Each number is 200 + 30 x the weight over its row's rms, rounded and kept within 0 to 999. Layers, rows and columns count from 0. The size before them is the row's rms in percent of the matrix's.

# layer 3 MLP down (transposed), 256x64, rms 0.172, rows 47-101, columns 0-63
092,182,196,166,213,203,259,124,179,165,204,230,239,213,208,197,175,197,212,223,206,221,182,190,233,176,202,228,250,192,199,173,234,177,174,184,205,190,146,198,241,200,202,228,238,190,136,195,197,236,181,174,215,232,176,137,235,226,269,200,251,178,155,229,210
086,157,197,148,216,187,220,158,168,171,184,212,160,213,204,210,186,150,183,177,207,148,172,223,270,191,197,239,162,159,224,196,185,204,206,240,205,166,196,184,216,167,201,221,233,206,236,195,169,186,237,163,191,180,149,149,217,257,215,224,172,161,149,243,216
091,231,267,208,211,225,169,198,223,217,186,214,186,209,176,184,139,209,216,191,170,224,222,217,136,203,224,218,235,154,175,203,129,197,231,235,216,168,178,226,221,132,254,214,248,203,199,198,169,206,231,169,208,169,202,121,203,178,180,201,218,182,223,197,212
107,210,206,191,251,163,165,195,173,212,151,199,148,180,166,201,196,225,210,252,194,202,243,182,216,146,190,192,263,162,218,215,227,170,222,143,154,195,230,179,225,187,196,214,187,260,233,201,193,226,254,211,224,180,235,187,203,225,202,201,230,200,239,231,269
101,145,207,180,235,252,219,190,169,210,186,179,198,239,214,198,221,146,166,207,231,199,187,201,171,217,155,236,186,234,243,178,203,199,229,112,185,215,213,160,233,195,171,173,245,173,196,200,220,198,144,218,174,157,247,204,219,165,162,160,184,203,214,190,150
089,228,151,201,266,196,165,192,155,177,155,205,143,191,163,268,189,191,191,221,190,193,198,206,134,141,222,207,187,233,221,175,221,211,226,194,144,182,234,194,207,183,170,203,190,171,153,238,151,196,193,192,234,180,155,155,211,190,199,197,183,172,224,231,223
071,185,139,182,152,198,231,212,208,193,223,266,190,171,211,237,215,165,202,198,179,203,205,223,199,197,205,208,215,262,196,213,248,174,181,127,197,162,215,166,246,170,174,206,172,206,180,215,238,211,190,177,191,187,151,162,279,226,196,137,189,189,165,199,219
105,217,220,206,211,226,197,173,188,269,241,206,179,158,183,139,236,205,198,158,205,252,214,216,223,264,248,236,211,205,200,196,189,200,183,196,178,210,194,243,253,237,192,196,209,200,183,187,242,139,253,228,178,164,251,177,208,201,216,205,215,202,217,270,222
093,192,183,190,155,207,208,237,200,155,199,220,217,221,212,207,203,207,204,205,191,185,194,197,181,169,202,250,241,190,222,162,175,225,178,223,224,197,177,277,239,129,209,150,191,215,219,269,159,174,248,190,202,224,216,126,221,265,199,187,238,198,182,221,221
086,184,179,208,234,212,167,247,222,170,168,210,226,191,286,188,179,172,192,200,192,217,232,189,171,193,252,255,202,221,217,192,126,217,190,191,194,239,211,248,208,223,193,206,238,157,171,205,201,180,182,195,98,225,208,237,195,232,180,218,230,190,210,203,221
085,201,189,209,170,207,169,218,188,201,199,138,235,201,221,202,161,184,197,188,198,204,202,146,160,140,212,188,213,189,161,232,221,214,222,229,203,251,171,163,92,184,173,144,181,237,199,222,184,209,222,203,241,254,231,176,211,188,164,202,180,203,150,184,190
089,152,221,215,215,142,214,192,122,214,201,208,201,214,199,171,200,156,198,199,154,244,204,228,226,216,246,224,189,223,189,218,209,158,195,156,166,174,234,191,194,189,199,172,225,161,210,194,200,219,240,169,206,204,187,87,166,250,226,205,186,192,194,223,173
101,186,181,220,162,179,190,220,193,215,192,198,172,196,224,190,164,142,202,200,213,218,217,199,197,215,200,144,195,123,192,204,156,155,219,157,259,229,195,166,173,164,158,156,270,218,226,214,180,200,186,239,148,195,156,178,176,254,202,182,213,212,237,202,240
095,163,217,191,175,222,172,205,232,238,218,201,167,186,223,206,198,240,219,253,218,181,203,177,209,245,236,181,189,135,213,142,184,189,167,256,191,139,173,173,185,201,225,203,129,241,219,177,201,222,193,187,224,187,186,193,162,211,178,233,173,156,232,134,223
084,148,156,161,166,187,194,213,215,178,194,223,211,168,185,176,149,199,201,210,191,185,177,186,229,168,130,148,196,223,181,187,194,228,256,201,170,221,220,229,174,184,163,217,126,204,190,196,154,181,201,196,230,215,204,228,242,243,264,264,189,195,213,168,189
109,184,193,203,174,156,250,201,169,202,215,188,171,185,235,284,246,186,226,223,210,157,176,179,219,202,181,235,215,246,192,196,180,152,246,208,193,253,194,196,221,228,137,228,208,182,203,175,189,174,233,172,173,246,203,266,236,174,158,189,215,202,194,216,163
120,229,218,178,199,201,202,220,214,186,230,223,241,184,168,156,202,182,216,225,216,229,177,170,192,174,207,216,156,181,176,243,175,204,256,176,124,246,217,203,187,202,197,172,206,200,201,160,205,196,159,241,153,191,199,146,223,225,217,219,125,157,278,187,200
105,141,233,193,223,156,259,191,179,197,216,208,189,195,164,161,221,175,231,182,202,233,194,227,256,194,249,211,177,157,215,246,193,220,188,146,161,182,229,220,205,221,189,230,198,140,236,188,217,248,212,124,195,171,200,163,204,249,220,204,221,218,185,222,181
100,165,196,213,241,221,179,185,186,226,184,223,166,227,173,218,162,159,204,226,177,182,213,196,202,190,187,195,213,199,201,235,156,191,222,188,243,215,253,162,182,118,223,146,197,139,206,191,129,185,159,196,185,181,253,209,189,179,234,160,181,136,211,188,216
132,178,167,177,222,162,208,164,204,164,185,270,228,162,167,223,193,214,223,182,169,210,226,175,220,202,239,171,130,184,187,176,242,253,237,200,144,207,188,249,148,192,209,224,196,172,244,192,189,217,211,200,181,177,218,190,216,183,283,211,223,196,240,195,178
108,202,243,201,207,221,167,169,154,233,233,211,203,203,213,195,183,225,213,189,159,182,220,201,191,190,190,147,168,255,266,178,183,142,181,167,192,206,219,183,218,165,214,176,184,199,215,254,165,234,248,226,214,163,240,182,186,222,198,260,229,162,179,255,254
099,230,186,170,179,235,227,169,204,190,226,235,188,162,199,205,195,167,161,196,234,175,174,218,256,128,174,217,239,191,237,212,164,194,206,203,212,242,149,220,220,157,226,190,215,221,231,195,153,243,168,122,203,169,203,159,194,237,189,194,176,233,232,231,226
094,210,194,195,195,233,221,209,242,222,257,226,248,210,192,210,148,202,168,226,247,223,202,239,271,192,208,196,233,189,229,205,206,220,163,168,276,275,204,208,150,201,214,196,224,221,190,181,188,244,167,202,200,223,176,183,201,214,210,233,224,199,237,150,246
123,271,201,195,189,163,219,214,232,174,190,271,210,200,208,172,187,204,238,208,161,240,215,210,238,168,219,214,168,168,168,200,217,175,189,177,182,168,202,224,147,255,202,178,197,186,147,235,254,189,192,223,216,234,172,137,231,196,153,207,213,144,206,181,222
107,153,164,200,180,226,210,205,204,271,185,237,210,159,202,166,195,217,215,167,200,225,185,196,210,201,164,229,219,100,249,221,172,225,175,176,188,189,206,200,174,194,189,197,174,224,189,170,149,196,195,205,252,185,212,225,169,222,163,151,245,218,214,127,198
115,189,250,214,131,234,173,179,181,223,209,211,214,205,187,196,213,157,227,192,182,219,154,181,242,203,206,216,192,247,215,187,198,203,223,68,182,163,211,234,235,196,205,221,148,183,227,219,193,219,151,170,212,163,182,225,200,204,188,198,162,219,222,209,209
119,179,211,189,221,233,201,187,231,130,192,170,211,184,226,216,211,200,261,178,157,204,194,176,189,267,182,165,174,212,229,235,184,209,187,192,164,190,95,198,216,206,203,184,173,184,206,188,221,209,173,235,182,179,186,196,155,132,188,190,226,175,197,270,206
078,215,186,202,183,180,180,171,235,194,213,150,174,149,239,232,181,167,158,188,175,165,160,218,208,203,148,223,221,246,185,182,176,169,234,236,193,209,191,194,211,206,189,168,221,170,203,216,202,233,205,218,188,280,112,145,171,242,168,181,211,227,220,173,209
114,199,184,179,242,159,185,148,188,167,129,219,201,142,182,210,198,225,199,195,205,161,197,180,224,122,189,195,172,167,207,130,254,163,224,156,201,242,203,196,213,172,187,176,226,219,240,182,133,189,205,193,221,213,218,175,197,226,217,195,249,190,194,191,228
112,204,243,213,189,168,220,177,186,180,269,239,194,156,203,173,184,209,203,163,176,185,218,222,173,203,162,182,197,196,162,198,184,195,191,157,248,157,153,242,126,124,210,232,195,265,165,186,216,206,202,196,194,210,178,152,197,199,227,190,226,188,206,159,240
093,178,190,197,174,188,192,174,156,198,245,192,209,173,196,180,120,187,160,206,245,168,215,251,189,191,211,197,182,193,194,193,229,198,204,216,184,231,164,215,131,136,218,127,177,239,194,236,198,203,172,251,263,167,196,185,213,235,224,196,199,153,217,223,204
105,228,190,237,194,236,200,196,202,214,240,222,248,212,193,227,195,185,165,259,165,168,188,191,210,226,174,205,237,298,194,186,143,226,245,201,205,241,212,196,193,140,154,157,202,140,182,203,226,191,170,201,194,180,174,177,215,216,220,176,210,257,219,217,184
097,184,214,190,209,217,197,262,236,176,212,197,206,214,211,189,236,213,224,160,223,231,186,216,173,170,160,195,192,255,200,194,156,212,221,208,235,255,193,206,213,190,191,180,214,184,264,219,199,152,126,244,201,250,188,166,206,182,210,259,210,265,212,141,179
100,207,192,212,265,197,183,187,204,217,162,184,169,192,161,159,215,206,232,264,215,223,185,190,220,151,224,184,255,157,192,245,209,182,214,171,130,202,209,213,214,235,225,210,230,225,209,203,180,225,233,178,219,225,246,171,229,196,235,191,189,209,274,237,256
100,156,231,183,167,192,182,217,190,218,222,166,179,163,284,132,199,260,171,218,205,174,217,220,209,273,160,220,202,205,183,191,192,201,193,239,189,184,231,225,184,159,194,222,189,230,190,226,189,199,204,179,242,201,170,208,241,207,205,226,211,162,181,212,114
099,232,206,155,236,203,162,200,185,185,146,185,188,195,194,214,200,176,209,195,188,176,184,204,109,180,166,154,247,187,197,198,201,220,163,163,171,220,217,231,186,187,152,213,204,181,234,172,183,214,166,173,219,218,222,192,219,222,193,104,261,208,220,189,255
111,151,218,224,216,197,216,180,191,198,227,176,145,196,131,134,224,218,174,161,190,178,181,116,219,187,216,179,257,221,175,212,185,208,195,183,236,146,177,164,178,223,202,201,213,180,237,209,195,193,202,141,175,185,220,196,261,209,232,205,203,195,168,249,215
097,155,210,220,154,209,214,202,224,169,202,138,154,216,244,202,190,220,183,161,148,189,212,192,260,191,150,201,195,222,208,208,240,195,211,176,192,222,132,231,253,217,202,202,177,148,255,186,202,207,210,209,182,252,139,216,199,201,185,228,179,229,190,253,212
087,197,191,205,194,172,163,209,190,210,212,177,194,238,223,182,113,155,178,204,226,157,177,275,222,163,165,201,196,223,229,185,167,225,199,197,195,201,140,198,196,117,254,169,197,228,204,191,207,215,208,195,181,250,133,216,216,214,193,158,205,222,193,203,225
086,236,181,186,202,220,183,181,244,201,235,193,211,125,179,232,162,228,170,194,175,218,207,188,213,187,158,208,230,183,151,101,182,165,163,206,145,181,161,238,221,190,199,219,195,196,208,201,177,204,208,159,199,197,215,195,181,193,117,222,230,211,150,198,184
106,231,208,215,200,195,200,165,232,156,151,186,175,170,223,180,221,224,197,211,189,210,202,223,279,197,217,195,156,152,223,185,196,204,264,177,168,208,213,227,200,220,179,271,225,199,244,233,155,194,221,138,179,180,233,220,245,211,252,221,186,184,225,234,233
144,169,150,150,227,272,194,208,236,233,179,208,203,210,163,232,138,176,184,188,184,211,230,186,188,130,225,191,196,229,163,212,184,225,251,191,234,236,166,253,210,161,168,181,271,202,178,216,252,197,181,230,196,178,196,206,216,180,195,189,185,188,201,163,203
086,234,233,193,195,154,258,217,193,165,214,204,146,243,136,219,201,171,201,240,183,212,199,186,203,241,177,251,175,195,198,231,205,189,213,184,231,199,222,195,255,204,202,196,209,192,195,217,174,159,269,152,181,229,217,167,215,260,235,187,186,217,256,239,238
108,220,130,245,185,176,242,218,215,202,222,198,210,265,144,222,232,212,221,242,213,221,208,183,209,200,217,258,217,210,184,214,140,195,203,185,184,169,212,190,190,213,194,171,198,256,125,220,182,182,163,261,230,215,214,188,199,181,187,189,137,248,206,197,192
090,221,206,198,207,203,197,135,166,206,271,212,192,173,182,252,160,200,209,161,180,225,200,237,153,177,196,208,178,220,189,212,193,256,173,173,166,235,223,230,184,211,171,193,251,206,230,223,197,211,204,245,123,139,230,214,231,216,230,154,229,222,191,221,213
123,212,220,229,231,169,209,183,183,167,208,215,196,196,219,177,210,259,203,179,160,216,215,165,250,223,232,198,131,217,177,182,211,205,207,171,153,162,234,217,168,222,204,222,199,205,254,224,157,242,239,184,193,231,254,171,219,199,287,253,202,203,214,212,235
093,119,220,191,157,163,243,244,160,215,227,214,214,191,249,262,226,188,215,194,172,207,212,229,152,220,181,237,212,205,219,196,215,257,180,171,183,228,228,207,186,187,207,186,209,176,203,215,190,184,161,200,256,187,194,152,215,271,182,184,167,162,225,240,205
098,207,201,229,234,196,193,194,185,252,174,195,185,170,262,226,195,200,143,165,243,230,208,191,168,236,209,219,194,205,144,183,177,183,194,209,207,214,189,271,203,201,194,204,256,253,259,156,215,238,199,206,132,173,185,222,219,240,227,176,226,182,245,189,182
081,171,176,140,158,183,207,223,172,202,182,228,159,177,203,157,202,162,200,242,224,205,158,167,152,175,191,244,215,193,198,183,148,226,205,191,231,183,193,169,256,206,168,195,183,174,208,163,181,222,192,202,255,233,194,124,207,207,238,178,168,202,238,204,134
108,212,158,252,189,201,226,211,187,172,193,169,239,177,233,247,262,200,168,162,185,172,205,163,191,259,209,182,259,214,238,178,196,209,210,188,261,220,224,190,241,148,165,199,199,243,217,236,206,193,229,206,220,246,183,199,198,252,164,200,159,212,195,151,193
093,216,139,202,208,167,199,192,222,167,198,179,182,228,199,218,168,230,165,157,209,145,220,175,224,229,184,176,203,254,249,156,192,218,202,195,214,198,182,224,231,133,229,226,228,211,218,252,192,221,192,200,198,240,197,239,155,233,175,179,119,183,207,180,255
096,215,169,228,213,157,253,147,184,244,176,199,187,201,211,204,236,203,223,205,201,199,226,254,200,209,195,209,215,298,154,176,211,275,199,226,209,198,242,182,225,194,153,241,164,190,190,186,184,151,162,248,186,204,174,193,215,247,206,200,183,192,203,214,241
089,198,154,152,211,204,220,171,238,218,224,237,223,202,239,263,235,193,244,185,226,225,194,178,150,215,186,234,211,161,199,172,201,247,240,206,209,240,264,190,233,185,195,201,222,172,120,186,197,198,211,202,183,163,209,177,209,162,177,167,182,187,248,175,153
087,176,191,219,191,233,190,215,183,199,225,193,197,177,194,215,144,148,172,145,198,171,123,233,181,236,205,252,214,219,180,206,126,218,225,178,168,229,209,216,187,199,183,196,180,249,176,239,208,156,194,172,144,182,221,203,271,250,199,202,207,201,202,159,203
105,192,196,234,158,178,195,197,164,144,164,174,208,212,193,222,167,188,238,188,191,219,219,204,220,175,152,159,208,176,218,181,205,239,236,188,180,198,186,194,268,159,165,189,247,210,214,202,156,212,192,199,197,181,325,185,227,201,228,183,215,184,168,172,171
# layer 3 MLP up, 256x64, rms 0.198, rows 48-101, columns 0-63
077,228,193,228,221,210,202,173,255,174,238,178,171,231,183,184,231,212,182,196,206,161,204,168,200,206,196,159,187,223,199,116,185,207,191,211,284,210,195,195,167,219,220,167,163,200,245,191,167,185,181,232,158,241,235,224,249,195,210,200,245,176,241,133,195
088,212,198,176,183,180,193,193,198,198,224,197,196,239,147,202,267,170,184,124,229,183,198,177,191,186,167,238,136,211,191,222,193,181,177,209,200,190,194,190,126,211,192,239,154,229,225,243,217,221,243,203,208,209,233,220,202,221,236,216,230,194,157,258,135
094,157,199,136,191,192,258,183,206,234,212,215,231,255,181,211,166,191,191,216,234,211,193,212,220,233,205,193,114,215,208,224,236,219,210,231,254,140,305,184,187,208,218,208,202,231,197,152,196,175,223,168,197,203,180,226,193,189,205,182,205,199,216,182,184
081,238,178,192,172,209,211,205,250,219,178,230,220,236,191,152,169,213,210,183,178,167,198,192,241,176,223,130,200,99,139,230,201,235,216,241,179,187,186,189,219,210,210,172,160,197,227,189,187,219,226,233,217,217,209,200,195,271,162,241,192,193,193,160,205
094,181,183,201,219,206,193,206,233,175,236,204,218,237,205,183,195,238,190,217,240,164,191,213,189,264,220,255,175,262,254,154,239,170,154,214,283,148,171,162,204,238,166,185,209,235,205,172,228,238,197,196,172,219,175,178,185,197,165,209,231,176,196,205,213
076,253,236,203,168,207,189,177,199,160,222,175,229,216,231,192,197,174,195,200,222,189,182,124,217,185,206,220,199,145,256,192,195,186,195,228,172,257,166,226,217,188,208,196,248,209,231,192,221,205,199,184,217,268,214,244,142,176,208,186,229,183,291,185,213
102,230,160,200,152,219,224,171,224,190,271,227,209,211,228,222,222,222,238,191,206,189,239,179,221,259,221,203,194,189,194,253,197,172,214,169,227,168,210,153,227,187,192,233,234,179,147,209,214,163,197,235,205,201,216,222,185,229,178,257,218,227,167,213,111
085,152,182,223,253,190,162,189,179,283,192,152,177,198,204,190,248,226,223,229,207,219,213,109,179,212,211,201,180,223,190,169,208,185,195,182,208,188,198,155,207,226,245,186,205,237,220,236,234,205,189,266,179,249,233,193,209,148,219,187,167,196,209,204,178
099,199,253,222,180,186,192,251,226,206,195,140,219,253,253,152,173,206,187,164,212,214,193,171,216,201,228,180,184,164,227,162,263,258,183,209,145,185,191,159,190,200,247,189,174,204,176,178,157,223,183,156,171,236,186,245,237,224,182,219,189,207,192,170,194
102,209,228,139,215,192,222,201,220,161,155,187,197,243,192,196,224,197,182,252,216,150,207,221,212,193,160,225,212,183,244,222,202,202,230,208,204,197,181,241,289,247,193,252,231,147,230,129,203,221,188,207,183,207,180,204,186,251,212,177,180,155,230,202,220
088,198,194,229,236,246,208,206,265,201,249,156,214,191,220,195,181,184,246,208,175,128,192,215,201,234,213,211,188,188,150,200,217,232,202,183,238,247,186,202,215,200,179,183,221,146,218,167,221,207,159,217,202,227,184,231,208,158,197,222,105,247,225,166,198
103,217,224,198,201,265,185,223,286,198,235,174,204,136,209,192,175,197,208,179,167,201,211,203,210,191,154,221,178,193,202,192,186,132,221,160,214,190,191,209,191,186,215,191,168,237,221,185,265,150,172,202,130,203,231,232,230,215,178,247,218,223,161,181,176
112,204,256,163,195,209,167,193,181,171,263,187,204,216,206,169,159,141,188,191,193,196,171,200,189,183,171,245,185,228,185,187,182,191,190,182,191,200,147,165,262,178,214,265,170,177,204,168,199,244,167,204,234,263,194,227,233,178,194,204,176,238,219,196,129
089,269,226,167,194,196,192,224,171,196,229,208,206,229,174,184,214,176,234,258,219,253,188,199,198,186,231,196,269,200,180,190,252,209,154,258,231,175,195,175,267,247,159,200,194,179,234,175,234,153,194,208,207,201,196,198,167,232,181,142,203,181,213,204,174
130,201,189,214,207,196,199,155,205,193,162,187,264,226,117,266,207,181,236,201,259,211,196,195,157,206,166,216,220,183,203,162,217,223,171,211,258,218,155,118,206,195,214,194,198,211,212,193,242,219,189,199,180,248,185,204,191,231,253,184,250,212,201,189,207
108,209,180,214,207,179,155,206,190,211,178,203,202,199,245,224,239,153,198,223,224,193,138,186,157,228,212,197,258,173,203,210,216,262,183,190,225,177,164,199,160,179,170,141,200,147,242,189,225,211,197,227,278,205,173,224,199,137,208,194,241,214,199,235,168
098,173,170,215,208,197,211,204,206,178,204,178,189,183,207,261,186,208,209,144,177,201,153,203,208,246,208,146,201,264,183,179,197,244,166,206,249,180,201,230,206,225,168,216,184,185,211,207,240,197,154,199,205,191,236,307,166,197,174,238,186,178,156,177,161
108,158,179,191,171,192,203,273,193,258,150,187,159,211,244,223,257,200,201,207,224,209,247,221,177,209,212,183,176,246,200,189,211,231,206,129,211,223,158,188,185,229,224,212,228,185,223,225,175,191,137,215,178,220,171,219,173,161,215,158,199,248,210,190,157
103,212,219,229,237,209,193,130,213,195,172,171,229,230,206,192,226,210,188,156,234,164,236,219,232,140,171,225,144,211,183,174,235,204,209,219,192,216,220,249,161,220,211,197,204,198,210,195,192,203,222,153,208,248,189,183,177,187,252,266,180,198,170,122,168
097,203,166,209,207,165,210,192,201,174,173,184,197,185,201,169,224,182,222,185,227,216,186,206,243,196,227,216,185,125,143,227,245,251,198,217,197,251,235,225,200,242,125,205,199,176,236,198,217,215,190,163,234,218,180,215,207,200,230,224,146,266,194,201,130
091,174,207,149,179,192,216,206,191,187,239,181,198,262,172,173,223,206,260,173,197,243,186,209,190,218,206,167,151,226,208,136,224,221,148,242,219,163,150,235,234,221,201,218,175,231,231,208,223,180,143,185,164,196,186,202,194,230,183,154,209,197,199,127,209
090,195,227,242,172,172,191,207,226,150,178,160,229,207,221,193,194,255,240,159,195,189,206,225,119,158,154,229,192,221,189,217,198,215,171,261,198,189,175,192,201,220,197,167,218,202,184,200,169,150,148,226,191,220,202,247,215,200,172,136,153,185,239,231,202
122,214,173,164,256,223,205,214,212,171,186,195,245,223,219,237,221,248,165,204,176,212,278,219,168,253,225,187,207,219,164,168,218,144,226,182,176,165,198,194,196,174,218,279,213,210,223,195,216,158,216,221,183,173,227,173,222,185,145,215,244,240,206,187,183
102,213,221,195,156,208,205,188,166,164,198,192,185,316,191,222,200,141,182,214,202,187,183,170,209,230,235,226,152,183,137,221,179,196,210,271,214,145,197,199,160,187,211,196,194,195,223,203,241,171,169,169,200,205,183,211,202,249,208,223,194,188,151,232,211
111,176,154,197,210,194,197,169,132,169,138,208,227,240,227,231,201,272,169,187,200,153,255,213,181,189,232,193,187,204,214,202,209,244,180,198,183,220,199,172,274,195,221,183,201,176,208,168,220,157,213,157,189,169,180,201,245,171,207,143,198,234,199,158,213
100,173,219,180,210,252,231,183,209,169,175,213,197,202,207,194,222,176,211,173,188,225,225,190,193,217,153,150,197,224,219,173,202,216,191,284,183,243,181,179,268,228,176,217,214,211,204,153,149,159,201,191,190,160,231,206,214,209,199,254,262,205,257,177,145
105,198,224,253,215,240,212,194,215,224,220,195,221,192,198,190,193,172,277,192,168,205,188,148,191,205,204,189,203,144,178,187,196,203,219,241,228,162,244,185,219,226,153,228,178,197,186,179,180,125,234,175,170,217,214,210,145,150,122,208,216,190,239,195,234
102,155,183,162,214,200,249,174,267,184,175,167,211,251,182,184,178,228,205,219,188,184,212,207,213,202,207,239,137,211,160,219,259,207,208,229,193,175,267,214,146,235,147,212,231,202,219,157,218,192,207,191,224,188,144,214,189,216,203,236,196,241,190,148,186
115,211,193,169,260,165,213,220,190,124,203,160,217,214,259,229,221,218,190,159,206,222,268,229,176,211,196,202,143,146,203,173,248,199,254,190,230,159,205,201,195,210,182,158,193,197,184,187,181,195,245,169,219,226,211,193,231,197,166,144,227,203,179,169,194
104,179,196,176,219,202,235,216,220,232,212,147,171,228,211,201,182,191,206,206,159,164,248,257,190,262,237,208,232,231,166,198,249,182,183,191,207,155,225,206,182,178,220,179,250,221,276,175,187,178,175,187,173,224,199,207,223,167,161,138,216,248,158,184,198
088,223,220,208,189,181,194,196,291,223,179,207,206,187,179,171,199,248,218,173,250,159,242,219,191,207,201,221,193,207,255,225,238,185,198,195,161,196,213,238,209,170,209,199,222,214,207,199,179,256,133,213,138,254,229,225,190,154,143,197,168,167,177,179,200
087,215,217,189,199,198,166,183,175,220,163,207,195,168,264,137,233,234,200,177,187,185,235,183,214,182,120,192,220,279,189,207,232,205,189,225,191,212,188,192,224,235,202,233,181,170,189,205,201,225,267,157,221,189,249,235,205,238,169,194,244,142,192,199,210
088,127,190,199,156,194,262,215,199,202,215,247,242,212,193,176,159,173,194,234,221,192,157,228,197,251,200,252,151,181,208,213,206,255,191,214,214,158,211,209,188,188,193,163,228,197,198,147,224,192,190,194,240,181,135,233,218,218,209,241,254,193,164,210,179
108,198,225,208,190,191,175,226,185,188,227,228,209,127,220,216,216,164,244,215,198,194,180,233,160,209,180,212,243,129,173,245,181,232,238,212,265,169,210,242,252,213,145,179,232,174,206,177,264,190,208,195,201,246,222,202,161,202,170,207,233,190,183,173,194
092,186,216,158,175,216,195,174,200,200,218,183,274,231,217,190,184,185,185,252,225,193,221,181,200,209,214,229,204,211,215,173,211,228,197,259,203,210,114,179,217,245,236,140,179,182,175,125,227,210,143,242,194,164,198,225,210,186,197,192,231,166,212,248,191
101,193,222,190,204,189,201,175,218,251,148,137,192,211,197,206,257,216,180,173,173,183,171,185,197,241,209,199,190,201,180,226,234,178,207,220,225,178,165,182,177,258,196,239,193,184,163,196,214,168,170,169,268,184,156,194,241,231,227,192,221,239,159,279,161
100,164,200,219,193,225,193,210,243,242,161,222,205,207,239,219,194,145,230,190,167,215,218,193,168,172,165,211,164,153,250,137,241,184,223,190,158,180,177,208,234,250,143,152,200,199,168,203,188,189,274,171,230,202,229,194,191,178,224,231,202,221,235,226,177
088,214,245,171,228,148,196,203,160,180,198,174,160,230,181,183,228,207,183,172,217,198,216,211,173,253,178,207,133,228,173,158,189,216,203,207,208,181,166,148,188,248,214,139,203,213,140,197,174,233,237,180,193,232,197,200,156,208,254,149,173,200,220,152,215
100,241,184,166,179,160,180,218,184,158,205,171,227,225,164,204,229,214,195,168,240,185,194,175,170,187,216,195,148,207,175,199,225,149,193,202,245,197,130,151,195,215,228,232,214,262,193,196,260,184,161,186,174,261,206,215,209,228,195,163,130,197,194,209,216
095,182,200,232,245,219,216,175,210,203,208,173,197,243,204,193,229,169,201,148,236,199,185,212,194,153,189,244,137,217,171,134,207,226,193,207,176,176,186,226,144,190,211,178,202,216,183,120,256,211,166,185,154,176,219,260,212,207,207,249,196,232,193,194,160
124,188,175,211,235,186,234,181,221,148,198,159,209,201,232,205,183,203,202,204,187,176,171,168,138,183,200,191,195,235,164,211,198,256,206,233,178,201,163,244,168,197,205,230,227,186,216,224,221,204,134,241,211,206,180,253,193,179,189,188,203,247,239,140,108
100,218,155,225,180,230,196,215,202,307,200,184,191,188,228,159,210,209,215,201,191,171,207,183,220,190,235,195,192,253,224,169,212,195,167,199,234,225,227,181,176,211,228,207,171,220,202,194,226,156,136,233,187,212,198,255,185,111,169,229,214,186,182,191,154
100,187,235,222,209,211,217,194,194,183,145,225,221,182,259,187,236,176,211,218,171,159,273,185,232,231,253,167,177,210,200,228,283,245,176,219,168,231,241,192,223,181,191,197,205,151,237,178,216,210,163,182,184,216,161,191,263,190,209,196,202,218,170,226,211
111,193,198,183,188,212,198,212,225,169,176,183,242,168,187,174,196,196,151,128,215,205,139,188,150,207,203,206,179,187,199,232,245,195,279,214,194,267,215,222,190,196,176,218,197,182,238,232,205,146,164,175,171,231,214,215,212,279,195,208,178,243,177,173,205
098,159,197,237,236,191,203,189,200,225,156,182,231,180,251,231,249,184,210,166,224,154,224,229,222,181,179,230,157,206,179,172,192,214,209,206,176,175,212,246,158,187,212,133,186,202,211,185,236,200,209,201,231,185,155,219,212,141,252,256,161,236,174,165,156
080,250,182,218,221,172,192,172,155,215,176,176,174,209,283,198,173,203,203,182,200,166,181,184,198,176,218,169,221,202,173,205,231,202,227,213,246,212,165,204,239,232,212,216,228,158,253,163,254,237,235,201,206,154,227,195,162,132,202,194,184,224,269,220,206
118,202,238,217,217,237,148,161,239,197,165,179,224,181,229,187,206,209,184,152,193,175,137,215,228,177,207,158,175,270,218,239,251,198,244,140,195,182,199,218,168,182,215,160,193,223,220,157,222,177,201,167,131,211,194,231,232,219,216,237,188,210,217,181,211
081,273,213,237,192,157,212,180,201,153,250,243,199,178,206,216,187,168,214,200,239,192,189,232,194,245,208,142,175,186,140,225,216,252,186,237,234,209,174,228,221,185,174,182,202,142,186,151,211,204,228,168,243,217,215,146,198,184,201,209,243,228,234,208,199
114,192,165,216,200,201,203,244,239,183,140,158,238,201,219,209,198,251,158,229,208,135,241,163,204,223,244,221,218,191,204,173,244,209,239,241,254,192,186,173,202,280,224,210,146,197,213,212,203,183,173,181,200,226,156,235,209,175,160,196,208,211,179,229,194
108,249,204,197,245,203,152,172,183,250,233,194,196,264,204,212,182,254,232,224,187,168,184,216,176,283,183,207,198,236,152,202,132,155,193,186,231,232,152,166,209,184,187,219,192,202,214,179,187,215,192,213,183,230,211,229,197,177,187,142,175,176,190,165,227
091,243,185,194,225,203,175,192,161,184,146,180,260,196,205,247,225,123,221,175,243,191,193,180,209,202,218,197,206,164,225,210,196,214,253,169,149,237,188,195,230,199,214,167,191,201,236,203,252,182,156,208,177,253,187,242,215,174,234,256,208,201,141,216,202
080,235,208,214,140,166,179,219,199,185,164,188,201,196,158,219,196,181,151,232,215,234,166,150,282,217,175,213,190,178,230,198,191,179,153,198,167,193,171,203,210,223,217,187,176,260,247,183,182,231,179,191,213,239,242,184,165,169,163,265,152,221,204,209,206
106,242,201,238,179,183,205,147,220,219,208,162,200,201,214,205,211,233,214,257,172,236,215,186,221,169,194,182,189,169,209,196,255,218,198,224,232,182,172,207,143,216,202,190,237,194,248,181,178,229,160,257,212,210,187,200,116,141,158,175,190,202,210,264,175
113,206,204,239,193,185,236,174,153,205,158,121,206,203,235,220,200,186,221,206,211,220,192,200,184,240,209,206,165,233,234,185,181,202,204,198,230,200,220,146,230,279,208,241,228,248,203,242,238,191,199,229,223,173,245,240,199,131,209,226,174,222,196,221,152